Weights of a small transformer language model.
Size: 21 layers, width 192, MLP 768 ReLU, vocabulary 8192, 11M parameters.
Architecture: LayerNorm before each block, learned positions, biases, tied embeddings.
Training: a variant of Adam for these matrices, 222M tokens.
Each number is 500 + 40 x the weight over the matrix's rms, rounded and kept within 0 to 999. Layers, rows and columns count from 0. Numbers have three digits each.

# v: layer 10 attention value, 192x192, rms 0.0516, rows 157-191, columns 144-191
# o: layer 10 attention output (transposed), 192x192, rms 0.0481, rows 157-191, columns 144-191
# q: layer 10 attention query, 192x192, rms 0.0592, rows 160-191, columns 144-191
# k: layer 10 attention key, 192x192, rms 0.0549, rows 160-191, columns 144-191
# up: layer 10 MLP up, 768x192, rms 0.0523, rows 0-61, columns 144-191
# down: layer 10 MLP down (transposed), 768x192, rms 0.0489, rows 0-60, columns 144-191
v157:503584479528458483552579470453404476558470453454481521490527437493471584487454562588502522491494463457515477516493505485424492501551535503458455
o157:489437548529544553487491538490572501445502547554537549450490577464511481463498454468589466476487564494448516420479433420517528466424541555513553
v158:499570495467506368509549499507450487552478548428451497516501451496513490449442474574461587521489538438466538533495561580522488424516501561451454
o158:528415481538523538566569384423522454455485472451492580416471459483515432494590522430558439434520565506581501493486454357493489492503459419511604
v159:538512475540528497461531492534452478544496513490517511581489527489511460437475433541473471470425509508468493522539590461573499547478554477481516
o159:483486573488449551467516486402555444470490462547536524468455481487429472522470539489501540451555484484421528554434488495478476422591462494501467
q160:527524488556546524461492586485532546454405480507461629493540593466513528497531441491553454526529473462535403566542578502434514469494512537520534
k160:509478541505467480490482559480506488497484471533509510412469519457553527514512495525467524479543519479473511562529520490450722514507512485492544
q161:485527466528499487483470521620490516543503453547490574623480571460439500560560460529556478536523418503412477496520483491511514438596517538513516
k161:536573581534582499447533557492538475477495416430490534431548489420465464431441455496444532473559480535517471482488576452489645557542560455495555
q162:489615524500523610508496471523584476463514542459525512611527550450459545448516488481547446522538499476431508483445437502514479462575553508546551
k162:459470512529531523457444462427566479461471574452481532577529512457509479481486465562408474427519541485539508471543496546508553507531533518507480
q163:551406526527517524429514548470496506473394462487488608461480551477541494511541493466516489514516542510528454525624526556430503492486507535516498
k163:497420564535416484531484560485524481512471477483510487443479475489536486507502496531468542468516536458499497560539507530450668511503497504487471
q164:562446423531518512499508578526502546494410435486470588512500548530522526529582425481518504523451448455474476553587548527458495474520492558561534
k164:514480533520457490529482558488484473515487482464526506453489485501490505479504460499485541480516507472486508549530512497439678542515528511494471
q165:615493418481559549454494601507422464485459471524434574446480515525529503507458482503523494477563451442507513640550588553502536493454504553556510
k165:524527451543503513536486580462464504479527484563490542410522525426526561490503557493548534477573515437458496565469495506454664497484549505469547
q166:487522542535468559513534461482557462474463563468549529476530508479489534470559485405542509528525580528510471498545433513480456482522546480458528
k166:448409549545438491514452497481557454499469549454515478495492471535549490496506467547443498460488582482527507515533507545451627518495456528469493
q167:506504480488513435427476504548427556540559513557432505499466524488496467505408556580492512477533435526538483493437551504523537512505449517502466
k167:531573480469537500448526495533484558486514460577464553462513540470474544503474548500537478554525454507473487474447515478528349438503511465516543
q168:432588471488458477538473494571501521561572519539502474577515484485448469541484542555495501502542453489478477451402452441551541528513509496494528
k168:524542475476587501460517453498526528480519531516462510500518532471491523480466502443482480545471477535516486437463515434525432501507498479516573
q169:503455519564485505516523516477528477500456499459561509448491515540499548490566474435486542488459563507507487486544470562455459493480497526475531
k169:462433534534431492534472504479495467540465527459512446492498460584520487507522468548468506470454547478525513542527513568451579534492482537496417
q170:611395421518506488478517606519398492497471425519461538407476451500509503474500500504469535496469423413547523581494566537484513534432470570549479
k170:522553488476496489551529610505425504524535440543508515457504527466462567497551566488542518492514468439438508576462477504461579498496516522478478
q171:490534409525495484563426501598494421540518418514542474596548484615454503548536397571546603596532539389519449431336408508508559508586515450449492
k171:479556567456525542529517495510548472496516506450458452513502426499521546549520436452508476466350452535520484479492472480479777590519469460541471
q172:544395450479495436492543535539427506571502426500480447473443474559530477542513536554412579459485489503526497492504503526495524556453434550524457
k172:504541484479471499535582535517433542540492433456459420488500512554436452551506551457562562538435441482501470533476487531509388477516521539520403
q173:391671617480514527544484442453547497482575620524551469492498496421464530454483542418515420473493515554475555475488469424540466475496539408449574
k173:495516434510598496462513406496515495474510536534516541557499540504517512471501522494469439530531506556508505424480496483548321460501486478484604
q174:498490506539493529535526504457528469489416490484553549475482494512512516518599479427508490501467583498491481487590439533457478501484505496495550
k174:478436528548445492553477525476514473505480537441521443493493446528530471506532467523445522449479547477506519541549500517449658548511479535485457
q175:510486463511439492571523451558481450566543462512549418568508418565452488490551466518483534533449458492453601452441390482520494504519519492469484
k175:483529509474565497511517453510495475523519508425488446595526447542464462470504467476519503509397469514522481456490473502495427516526472505520447
q176:441582559509522503520422404438466476435502558508562519490533433606504484502441439499544478551533579530511509469472463487524520509532506389466481
k176:467498485508505525523403424565548475431513572605545565547500407531556540498522400488526423528458513531488546490557412433507610510492438445485509
q177:518523556551511507421536532487505532497438512483481615459479586438505521468505526441530461472508508571511437511569558536494473494457496499508507
k177:483440520553431481494472546492489477501462468523512535440490520498500496473516511573468498481559544462512527540518538524473556496500515511444488
q178:472553530443468487506471440531512446538610520506512391517481445487466482479433555527484534480521522548496544458416442480557504531515508456473477
k178:504548477481563525468524465505514509499516515493468494563536538515475507509489533482507464514491473527525473448458493501565307487495479510496505
q179:515484531499459510444443487489560405499485448475502493494453490417509425572484484494520538525577605551517453455543450530501528545472491449459501
k179:517463548543489520525499598490599525464483533424435430438516460480546484580515524514483515488530569492507489544493457524508714538459461521505499
q180:571401501504425501391509480573491505515523483464438517526500521375481427506447570576479558528546501550531442527472520530504505539516496558523430
k180:504509597515454486432493571492568541522488449503421489420538512417407462528455590588473520523533507476508476527452512569517431460495504503518451
q181:528483444492500529536507502465589414479455417455560463515520474572514509516566367452544505542482525413449567520521485497535509447538520479465498
k181:508468510501476531550520521485469442476514501401543482549514441545521477500524442475574519477485509486524487545516461501496754582493492503483470
q182:491588556431520524480512439501522521479566521494477461560533485466501494483435550552484468475580471464490515530395508434526530496496520464508477
k182:515525465446566512474513440498503532471521510539489524537502538446475518514472527440541483521494486545508490451459483491560385456502502465509574
q183:542394554454415520403451450443546494429496517444458476463487469389534421496407553521500485490543572587543505500541529518486483566474490520503436
k183:517443553506397488499455560514591529484479516531477495483509488457475450551482545576505488547548548447472515544472447554536458465436448524509493
q184:453598472501596515528519522494482521492487509548538529508519556637491575420504457446543467460490470500476530517542546472527458467501539438487465
k184:492503477548493487473514441504417428466490440558546568553486510537472493419498478560573478469530466517546540456525489424497424499527516508462500
q185:543539409516598558556435511499507423458427438484558562523525518679532547542523377527558501501497540398445526460481448561478505485519514479526528
k185:473458506522453510520471511495491460486500540487519477525484459526538526509528460512508495439463531443493506522541486481457739547511509507492439
q186:550453477527514518468487541489494471450381426506522618464504511559533509515560439459557498541497538486496474522592493564455515492534499498520508
k186:493450547531425499536457544505519452496486485468533511462480457495522498495529467516501517470496524468493510554536504492446723529493502503494476
q187:530546519516487510455581516559478573517525545515453538539528549417458490529488536565437477506585434460494423570438511470486525514481533517529514
k187:507485491502564483446511464481508579476509518547416488453500558359452528521436528504483547555491531505530478488456497505505464400567513476507580
q188:411583590437499495496520379447500484469571583527527420483498463449505496467460535475499472506533555535533545517496510440542500461509558388438458
k188:504532466482541506491533436516505507477522492520508514539495504462481492504485517459558465535525489578516488458478489473561353475497467467486584
q189:541537547548517513435531564501516531490416538491490638458478557450492516488522509466528453510514496543501442524574531536478499491457495507524545
k189:498451528561463471490455549489505478479460485507520542434484524498518503480501518529461511491545552451490517551531515501453645485482521508470512
q190:437608481505586482525471527553417547512532513584495520514527568586476516520427495564537544513563449452541418483379527450505538507516490422486440
k190:495559487459541482461538410536496532474508474632472560466450563463500583519474515467523461528448401559488540433475518395523442464547497422537555
q191:415459576422391472495526416471551503494601529482494378454506418346483437448498618477479467470506571578547554466510490442524469497543541470450504
k191:517519487467520513472525470498523514511517487492499472535507519497484464506486522491493464523515479561507496465480505515568286492478471524514551
v160:458458470525513487506528489495515502555479537505419493551535537514449523531472554525451478541507487395488455465445491446478490448559517563454472
o160:486464571522509529477514498527493428495516499543569463470516435526498474508526439470571452492506585461493517565585478426495525501412486489550540
v161:535533542466456428433482533482516463500473558487492513465525508500482418539496557430519510549510543525507502500515457504549504478462490475444545
o161:466447414494551522532492458503478536479483411552503489474541463536506538482508434488509480488470511496518552511499525445480500516502520536562463
v162:544461571453449529544491444413551478508493410448522512517482532584516502559508446513550480466559493460496484530568501474464506523511445438499510
o162:449478383473569436400488539552435525451495558533524449540472495490534504468536542506382515521431520475505537535425490450528476444524535470511525
v163:525504485528454504517462580420513481443487575456468511497489478492499463597480506424468486502510480551450522487514442574512502543528482499548580
o163:512462582521537543444550465551474511541506437558529457446538456535484519456485435613508480522524532499554476508491472448532466453469501550501463
v164:531518532518443491506394477434565490511503521447536516500494446558471468520536462467545431564481466439469503490558520529491505550470455486531502
o164:472467464457535501455481568608429512473527496560509475474493500542522561494483413584445526537495519429520522578427503476518515496508444569527518
v165:521484507576518461430543470518473479518491534559493505540536509490538510428477556548489523485503534493561423467447543473499498428538530513397451
o165:481513484475482524601528476462539532443498444481475466476499484521475501512576526340530446458434516543431576491569509447497535540455574504537566
v166:451483515452530500516549458515491493540512500496551495476477424508473413581531534498498475528505489520514536432513528408527501564464466523553520
o166:578546449477444509481487515545467418519537499544520519531492548523474574532452428559573566471590530462536450589437468557512512532534476461447426
v167:600497492446538549477487517481478473505469480445528480533485554507562495505517463484521509470557517553450568552608495518493489483500501452503564
o167:550504519447453434423507473443546574465476486496428525517507470540557463473534574530379496508432494532561530474411486445517522453494579488499548
v168:505425501459531532479625482554431507518519430491496532526535566408469520452481411510515491533514545536582457548472634415446509496447550540479504
o168:488576433609492456571457489483548489464498502428514522557415497487511514517469585387508531410534440503470533478479504644453533534566499452483501
v169:395528565500480481539456434537521555476504563496510497433482451537509547493482527424486525518440508464462547476508397509456494477506510512495479
o169:486445428459529511559470535528466500529496496500500484428499512456435517551497405537570509508535515417486435469530533529495495548475421543571423
v170:505569474551493507472482528446505480419492543486479519513539371457461499548454512478529479547458500489486483488444444492522512493542490477477551
o170:501500565550500573523565453570475484558502467523518442441534528595488491468511492552510484482511514529521495482540512526494462501443520562474465
v171:463475551485443560585603472499495549473507473493470487479426556511526521549492530468524528442490501487446557532469467449516496447561509483565490
o171:570468512506525460443507486490550501490445546488491537477499448430499475509503517586456464524543488472539432478558480480487465487462507462503494
v172:593496528472516540494523441451478478525472424529462520503542494473536504461449495546440457529530561461530459499544514430437506483524531480415491
o172:441493453494498441530548511537468520480484478496527446546483489563495505509606538398487520435393482528472621510539486474516504470480538513476537
v173:410568505521463427500567479455483545510499546611455509411506553517561560482497574590433584437502487467560480472403514515493483411589526539424463
o173:478448514505495569543473439442564547480496516441483532498531472451423435520509483414541450538479458587499513457592573421518502453495545477534520
v174:526477493489517533506498577410520475541506517483480497553543540447504463433527438571368453476560486488540497488525594542518500566485489590486498
o174:471567550531477500398436551516499516520537459466528515575460523597521494494453564478497542530492449516504499544476484498539527426489505507491538
v175:563426543579505552457470550447498496510490511458496523541516582476467516493463476458481487451524499485607444473488575491476503501476474524439501
o175:441508436532506455493532502472525529444493439517523426512454469478554513458536501453452448493449532501418508574557502494481496475475540522524567
v176:470530564510511458483553505521519522511503506495543498458455539538520513486498531438587530545455483553476501544497482579521507414483498480504487
o176:458444424490514469549484481481517481465466544503444500457487543420467523545475454484516482491499496433421523380495546489480502566513447547632472
v177:401561446564523464561505458467518549453501479528493490498478488546494554514459536561493526446500489449492496472453490552494500508569483520513475
o177:524487619490488575479492493498505485536502588479494512421509500455497434508514509528516499534521520525539440448515524455525474488506509464475497
v178:490474491507537500486542513519448536587509481547467478512475530468523534490493481546402521495493461494530515483474550493505484462508526565523489
o178:525573570535436469516510481436551485485474543452488514531495496470460480511493549459563504494505497554440472478571503494512511500480464473481514
v179:494515432541454477494431520512582464480504441523505502601500482544492472487505490559477434485519434524482490505533499561500502546512431497545518
o179:527547593459552538442459541511442474514526566519520487457509538537528531518500521516494524494502532507517506457395486437551470523502492487525574
v180:471414568463557494522563442523497523557496467493502495470453590502554516464509527484502566472527535483507511505492498467480489392519531523478433
o180:476483372470468455515462496416557537436465521447488527537488475400500485509528540424480484521471488498451496491547513478485510493517521422530514
v181:422562505475460396435539479487504522478500580622450522461575439450501572364481546580438545509433562456455458457426503483514500454526539508391481
o181:421453451523523571686468506549467522554503421459513485452524495559431495567553481349621472468472438524472565485651524520471514561447507567548456
v182:537516471434589529503552511500508475483473469491495497572537506471506555482465437485542442515494532512448464531525498530519488493491540406483546
o182:481505526554459489465519497504512494525490526476502479533489532547546482489490599493470532477470501486458573458463484530473511488465516545523479
v183:461536473484445529565426473570508530505517481563484487487470485527527510556539480510499499516452416503514565533535424496510486499553490468588470
o183:555483519514530476438514460496491489523516576454463498524526464497466446484444504578501507525560511502478475463410473488534473501531461496446533
v184:469435567504499486497495488441584523545513529478503499484460545545532490490476474525417517459509458476533506430465563503514485450509456578499459
o184:497515431487471488472442525465499535465496497451509520529496516432521506500555511468514505524482499547482463527545518422546481469482508475555532
v185:514545477544577493461546517526462482517496486493536495547517448463499565412489486480549488574499513535496453539468550513535503469486519511492530
o185:529481574505455491532541513474545437501503518471467504498455585514481498566469546447533508453492512482481546419470521554440552552506484539530484
v186:477536454461519485532525495490462536507490479477486474521466506510527516570506495536484534475494500513459543539544470539479492487558528475554527
o186:539501618528474493467512463477501474506495572487480517464518483502487445497471536539496497504525513522533479452420486455525493487511506477504498
v187:586556428572514538476467604533475450423491567489465510587566486448467509464524490464527439461521517540461480517487446483530496579495483463476579
o187:537530614507491542465557489502546513549499429504492463497506497597567459449485577537493478515477504528511525501531467536487499483452557529464510
v188:500501469476506448440559489595437472508500550487522508447498494534472398593486599536561539540545520571572509493480531454476497470470506476506547
o188:539525492539501532561519348443529441446497452552480498482517467491496498488490420458511473442518511509554538498424543485495537503561560468487473
v189:535441491455523497506540529592487499558505425510494489563457529531567486483533456531433435522528475571520516508542529517463492470532509517546531
o189:527497508523523436470490516454500444504491557471542515595484531461459503538466561460531515475543505442480523483411444476530510511516436436509563
v190:542494467499552522456564521546465495437471495483462501591559483448522562437441427491566410531520547474455449512502538497482499496522543434455532
o190:467526504559515481557533475533517507532480482457508456470481507592515462499563627421477527471429501494458579468498465556465511503467528554514527
v191:517438417517514557477476514554422484508511472591483499601514462518541493478544502560466462480516450550598511500499534505542501530513477519528496
o191:536592601516511496481596512526539412534537524495528471540501507538459496488504546446511495530502534447460515555407390518517531497475504488400563
up0:435501452430542436519500499514322575518529539449552495537473435481401457442475451517511507534403420473611570579501572530498470446527574443470563
down0:531509529400426445430523490568484492454574514507531423469561510451528582475486539496426515467463468408652568452479432468486486520504432515511528
up1:524540373516544538500507585608436566424523516476481488376520441472507380502552459522372450506434498511496547541660512437425537577467575501511537
down1:428536467402444511447491505390463505574593396492471503559516531418405478567496499543439505461486451509469473391494533523547455480510558514537548
up2:487503486494506490496498505506491506494501495497494500492499503486487492483487504505505509500492505504492494501501509500500497498498502502505505
down2:501501501504501500501504501502501497504501500496501500504500500504501501498498499494503500500503503496500500499499498498502501502503502501496496
up3:444544476542560460412464512579555614414517549561399487445475498472496462533473539431511498496472430584443509460562399523441473463491456496572490
down3:547541422480534549481512541575559466456550448530449534502542516507538434439414495424483419467354510438562498492508552443572471578489471518462536
up4:495484472500512501508518485498505515485509498512498487485478496504511493486488523489505515521505492498486511497493512494500504499487505490492494
down4:494498494506506503505498501501496501493507493495501497495501497498497503494500491500500494508501501507499498498498496499498495499497503507502498
up5:488495489507490490486503513497494513486515491498485484479476506490505490478497505496488504507493505505502515508506504510491513484494500493498494
down5:483484505504502494503514506493505501492511506510494495506499497477495499496489500485505479503502494502518498508491498497495502505513502490497489
up6:508492482510530476492528511517506511486515490493490503489476492482511472505479514511482504527491503489477508498497504495504515494484513486499508
down6:495487509488494479494491498510502512511500511514508516497486505494493493489489511499497509506489505486511502494493494506506480485505503492505498
up7:544485428514509502522590510549523523553501460478519373503496525549566378506474499498458488500512522433398533487484534411520504421443549523465427
down7:436543480550495495508484508468525542541522534501447495512553510422448496486515564557496457458534495458529492452449479489544452396507487481476505
up8:505509500492495497491505504490497509501506495495507494495490508503496478489497503505503492511491502499493510494515510502499491484492508509507499
down8:497501500497500497497501498501502499496506502497499499500500495500497499501497500501499501504503501499500501503500500498503499499501503502502500
up9:462523543508477490514655592508518552492573546436481487425476469489394477470525503479444538478482416456573489558500640516578502538450636521487496
down9:457568533468457491464523530571441424525560417447580515460492428518446499494525501487465522511534538507659510434464565481546555390517454469499456
up10:482511499590569417495616609516484496508499405543363394454438482468518515484528593503513519443498595384429498519496498594424494481380511531557445
down10:465495528485505441468405583435548461509451549495448421455511458455547537466463526524430459454542481501545540580544496567510517445451395502535387
up11:495505485506494502493519506494478506484502499507493487457487494492498486483492490511476494513482503506494532514499511499504501490475519506502510
down11:510502503495494496500498504497488484502473504501501513494502504505496493489511498492500505498511499499499494508515501493508502497499515505486506
up12:505525591526413509458498501399502464419502489483537491415479525414474484443505477410511503451461520582519525475577538540505523551464502471457520
down12:507435572470504431430520477434533446457567511515513490410471540423489493501558433400512572562547510477426481550546502489564482521460551536507591
up13:527444505644531473519551546577487505445485483570433499539455479451543504430509569593489538470554467493439583468480543413521502490495479438504462
down13:462486526460446478531460498509476495492503490485514497478455480503513574480577475531507553439474535442518510508481520552486493584574601503481482
up14:507540562557611563431606559520504485465507549543551422447468494445502387513471480425495401417434536461590617615483500443470489409498543503533538
down14:475535428528591483547537416494507491545576463515464549534526510434502439580551562444549483455532591513444450448389428454463485421575437559522514
up15:482484501509509492499528501477491503498508504493506484480495498484479485490493509506469495514493499506484507512506505495516498483489502496495497
down15:488496499499492494500485504496503509492488504502508494493475509491506507487505518502494495485494490499500506504515511504492512501493499507508494
up16:452377388500499375569463489475455547452570405439533481521429507523435393515468476614506430579413550481376492489488497513488534428478601502470554
down16:518503464544526501535467394446480493404440466480542518518459428530472496435470439513495531611540570471495463500429461438402475546498522508499576
up17:538511491498512493402550527478570521497510525544431408541508429483514452487438501471421518630512503549562520450496533573513517511450521491566470
down17:487550551457564561567426491414525525454510448570440433529510524378493459568490511574587560498530420512532393491567547436501474564602473554480540
up18:498512498493500491487505497490512503493501497497506494496493496501504490495488502522484513527496508499480512509505504504500502481491503489490497
down18:515494498493498503500503498498495497513473491501505506504506496497501497500510498519497495491498500508506503504504503496504484491511483498489501
up19:479485496481402440519532569441499516562486444433470544359363529337486493510422462489445492492463446509515484473495609490446547467438468559458531
down19:485489541514513599563516471479485528509431434464466444569514447455497593524455559490490512515617536491525509522495521478513476509607555616477482
up20:503474492499505494485506512514487485500510488500505491493496494501500500486490499495501502512497507501496512491501494501494523493478491502496492
down20:500503503501502493498501497499502494502494499499507499496507497498498502502502498500504508501502497502500497502496496503500498499503502502481497
up21:528542441559511456495618609551463568527512558512464492494484456511471471488526513511439476488488455479528471607506609470551502478479560506514552
down21:507556497520493490491505524533527401462467466502522556521506496461469409512534526534500549509467508581494535408509468460455500461620465546442406
up22:448495495554551529506525475475514501437539573509468436513552491512434499480462536418436535507502522437482516467480499528512498503424561558529493
down22:510477473448409503447431531524501497543529436517524504562506446516483512515488405533494456507530473536509453491492507466481482540540474488477535
up23:486551438574549438438487562426477517526490512479458519435471503497439542444509477507446518564481531532521544488563525501516502425525608470502553
down23:481558478537473615509533496607559474527519530507530536504554528518556428517473574455584566541559583397438462511489373524436492447438396550543492
up24:513471459505531507495509515473468570481540459494483465452476532490507422444479526501457487523484515476508518501502534508531519470473582500478454
down24:504538487519475495522474526518488470480512493493485494490510507485489561491497549503485478481449494529539504458473497484515507509505489516497478
up25:439495502487528517572477482517531496416503459470465461429464580492486498462443499525521510509500437466466587499463531448559467415495539493537464
down25:455453489489401548568421436531574471515529458572513393530498472486525463500497473442522614503474578524482569501526562378451489525487533449512516
up26:491492486502502496498505497491497515490505491493496483490482492492497497491493498494478504512493505501501520499508510498497497486487515505498489
down26:506503496496505496502500501496497499502495498503503505499502504503495495514514490498495487502499495505498498504504495492497507496502495500495510
up27:494496487505512486507504503502517498508516501478495477491498493493499481479497499517493513511494492491496514495493507497509509499491501496498481
down27:496495486493484496501502502505506491504488490491492491504493501493499500496497487487500495485491484510491512491485513506502495505504489497507496
up28:494501475502513495496506499494501514486505502509502480483475506494497479482470516521484494525488518508493515494490487504480518478485522489479495
down28:510494506493511494502502492504498496496500494514505509503502480492513498509513503497487507492486486484500509507522495492488502515498481502506482
up29:425426475492515522521551595473492526381516486471440492432446490419484393501583585559480429504477509426521548511508520499541543552461517487486524
down29:520493544484472428479621549482534478557608485390535493494530515481492470468574526500548517465574518401485422496543592650483531506548512546412576
up30:493489486505492481498501516498509514494514481504503502491477503482517473486477511505498492524493497500493508488508506489493512496496500498487497
down30:505516496481489496503490494516508496502502507496499495514506484496499522498513499507504501490491482515500503508499501503489504510508486500511510
up31:395486499443489458480613483396434584530535544500484469569506546402400421472436449468450527537402491430550520524483630445474451421504580595479391
down31:546474501497471499554500426527552371478637532534551427467554548444504457510439506507409465434545449520545467395447542418517464506472489447376505
up32:503488487505512478486518496489489502486516490478500483492496477491491487463496498501482499488500476515483506499512541499514477507509518503489467
down32:498513505519488492504492522490505483525498481498491506507519501488501503510478495492497495502502486512510497502487519502495486508503501515482496
up33:494484495502509490487510513496495534474531505499505481489476516500504492488492505489477530508489495505482531503513522490494517488497509478511486
down33:488507500493506503490481502521493512482518515513497507495503501499489510514506504499507523491515507474530503501488490515505500500499486495497501
up34:490500497495513506495505496507491499489507498487488485484501497498493495496485511518492498496482482493505504497509509501499487490485509487499482
down34:495492503493490493496511495509491501502495495510505496501492490489498513498501512488516502502503508510505495499502506499495496503503496504494501
up35:618454501491493477500553539429546482430502483522529492487398386391501444548498573646383551534538446597466552518458544521560487472512435419455373
down35:450504473500577478535536478530471533572495401420510530513464510574455434462408507495568346483371529545613417462582583620453487536463556458572525
up36:497385556492444461476467542511506497441565495441514487399445481485411483471456472491552517514412489541465577495505495567505568408524503444525491
down36:600559435517442550446539585562583504508466453606380559566520440483472484482467483458464490433617453499474477566577485375448486506546473484495491
up37:497503494502508498495500499485508504484515500494499480497506498507485484483483502500492491507480496532501518504501513511491483491497521513504498
down37:500511503496503499510497504509498495503503494498504507500511486502489507505500493512505488496495503499502498504492493500493494500507491509503507
up38:507489507499503513487516501514503509470507494472492473480479502504513475490485507497479500513491516502494512517515532499493515504496513507501486
down38:506489498495506505508495496490496507489497505517493496509493496491504493498498509498494509501508494507496505498515494486488496495493502494487492
up39:557489505592448501505488477523352537431529551571557508455497380471562492423481571489402519521405457538496541532528517433500531543410502477435446
down39:455525484470480490560597532610535457364512532463499542502495441573489470523482451455519580496452586554537442427435598513571482587557507495514546
up40:515498494515500488480514519494503519495524507501489481490485501502502488480494505493498490523489504504472516501517517513493513474487539510504488
down40:504507480491509487499503506507488491484493501511487500498513499491512498506470493490507488524519501513495503510504497502496510523497491497504504
up41:497429522541584490424543514466532485483523524544542488509436548453512457500530597467529428510507531486480494524515517569497503453516510449461556
down41:500552434463473453528505497488507510537514483507569476490540497504500575488474520403496489509420482504625530497512521533530443510492456505529497
up42:504491509507505499492508500499495507483510500500493500495492512501488484492507505499491491495491493510493508511504515497515508499491504496496504
down42:501500501497500500503498502502502496505492508496503503502501502501504498501493500502505507494504501496500497499500499495502499506499496501501507
up43:499487473503513477485507495516486518469528499503501480491496518492497471472479511464473508512497511488495505509508518471511515505497489484493497
down43:490484483512501503501512492509477482506498523490510490497498482503507516497495481535485498513509499497518502512505514501510523507484510492502492
up44:526488478524540492544518611547421479479462503566529513556467466460477464489481487445492475464495531583492584482542517477472502487504533410488486
down44:522409448480511478508490531462455478492484488458611602495460427487506572432584426587467441447459508452491519485534451444468496513520481500498526
up45:463420394570416487453430528477496589407534546526453506473458531474432467475491437392411544501491492528448588533627494534433475489460596425577537
down45:511544449533394557480413602547456474483483528505580580491494524599598515486512453403486569454483457566458463483540475468442512501499443506511445
up46:441380567467467435464593519528544579484509502500463447488535493445519482421492519503458462529538433498555498519521626503616459470511473518535473
down46:508578603569452455511611448442487541450524491473478480544496458513440508503539476477478572578597453490440478423529451570573501636501567625491511
up47:473466468622461481484519502450517515426538522581527411476455528429468515465505530477353511577455489586545563420575550529477472453461522441487512
down47:524537446476558462553520491539464486502452502576492472487517544496507487496468602512540527476485406535478433483447480489471495505536389500483464
up48:502501499505507496477501493507488502503514497513492494500474503500508500466487512493495486507481502509497501491500506498496503493487503487514506
down48:488499488509500496500505496510500502505502500494501492498504482502505488508498498502505495491500496497505509508504513499506509517498511488485498
up49:509449488427454505503441538476462607537556545444426496297443511517509515477404608502413549566461415433549482524561687496432495435434468572552478
down49:527532356648452578543431534597515486503515597478456453571521402613534701520468440481492441545562565504463558578688460445443486466523539526384528
up50:456437492497495492524542530490416514461503448497435505492507577524446373475439482435547530527487469548579452620550530400552552491523501557396496
down50:439555463536441462445476475514563465577588474481527547552535417568520450496528470446507455499520561452321508470499516518446490400487602585560508
up51:498481484513508512491506506501508519493507498499494499498489494491502508493505502510493492512490506503505494507498518500491497499477509506498498
down51:514506503513503500500501500502498497499507505501503500501504488495498503488503494499505501499499496505508496500495509504507496505500503505502501
up52:485471468494497485496485501468517505494506494517510487492442500468494472489486513520489500531472527521473521495505482494507494465497508500481512
down52:513516496498495503504487500456539513488506477495508506519488501515509513520503516489513501496516492508475514477495500479472488505502442527527486
up53:489494513507519474461546490492494517477516473482493502470489499474521488465473513498506502479497488493518523465483516496483516500461506469482504
down53:512505452496492511505490514467498514471513510513464481508487515478524505496479515505508496527487474492513515505537482495480511503523509523487520
up54:506505501496507491490504500506488499484508500507494472488490505489497502479485514513497495516479493501496531493502505506499504489485515491495490
down54:500496499497501500502500501500496502502502502501503497499500502498495500495510503501501496498501496504501499501503503498504500494503504501503501
up55:514486495488512509487517510498505522478507479493498484504491494476497481494480510500494480509488497497509504513499520496523491482478508512497495
down55:502506500518499499502496496508510507490513505495498481495483508481491503500504508518499512501497513514516486508498507508503489503494498506502508
up56:508459459515497486554483510538428485487507526527512485507445494526457417456512474497488524493486476570422582489475532504462491501479513488526414
down56:503557474460481512520507481599509469533505507516551514527559468489477527482498445482478549496497498459515458514466485450462499523542493526456445
up57:498496491496502497495501509503501506509510504496508495489507500499505495495487493510498502503491496513493502499508513496491494493488499497514505
down57:502505498500505496498500499501502496503498499502496503500500495499504501501497498499498499501502502499497500499497499499496502504498504501499500
up58:496449404453447535535536538520428572471511474490497357398493439499469414510491541418509524472408471549468608563583540496534506501504565412547381
down58:551506443544429547563459575510426457494536452468524549514509463500444399540539421470420468570402487535575575549542486544495506475432594533481530
up59:498486491493501494504503510494501521493506501491501487501488523504489501491482499505513485506497501487500520519512508495503508499497502503505504
down59:512499509495499500504506500499503502506499499494502497501507494501510495494494497491503498492499496505504510500501517496498496502500496493496498
up60:508491501503511502514511505501497506504501494495505494491487489486490478496484505499478501503492499506495514494516510498493511498494506494497500
down60:509497499500508508493493515502505504500492506499501506505506504505500501504483489497511495505492499496500499495499496494489501497512503494499504
up61:437497498434540436505507504515501551498492426571518413403460564512482513543516569518442484519361522508471506457479565539456479405510495460526495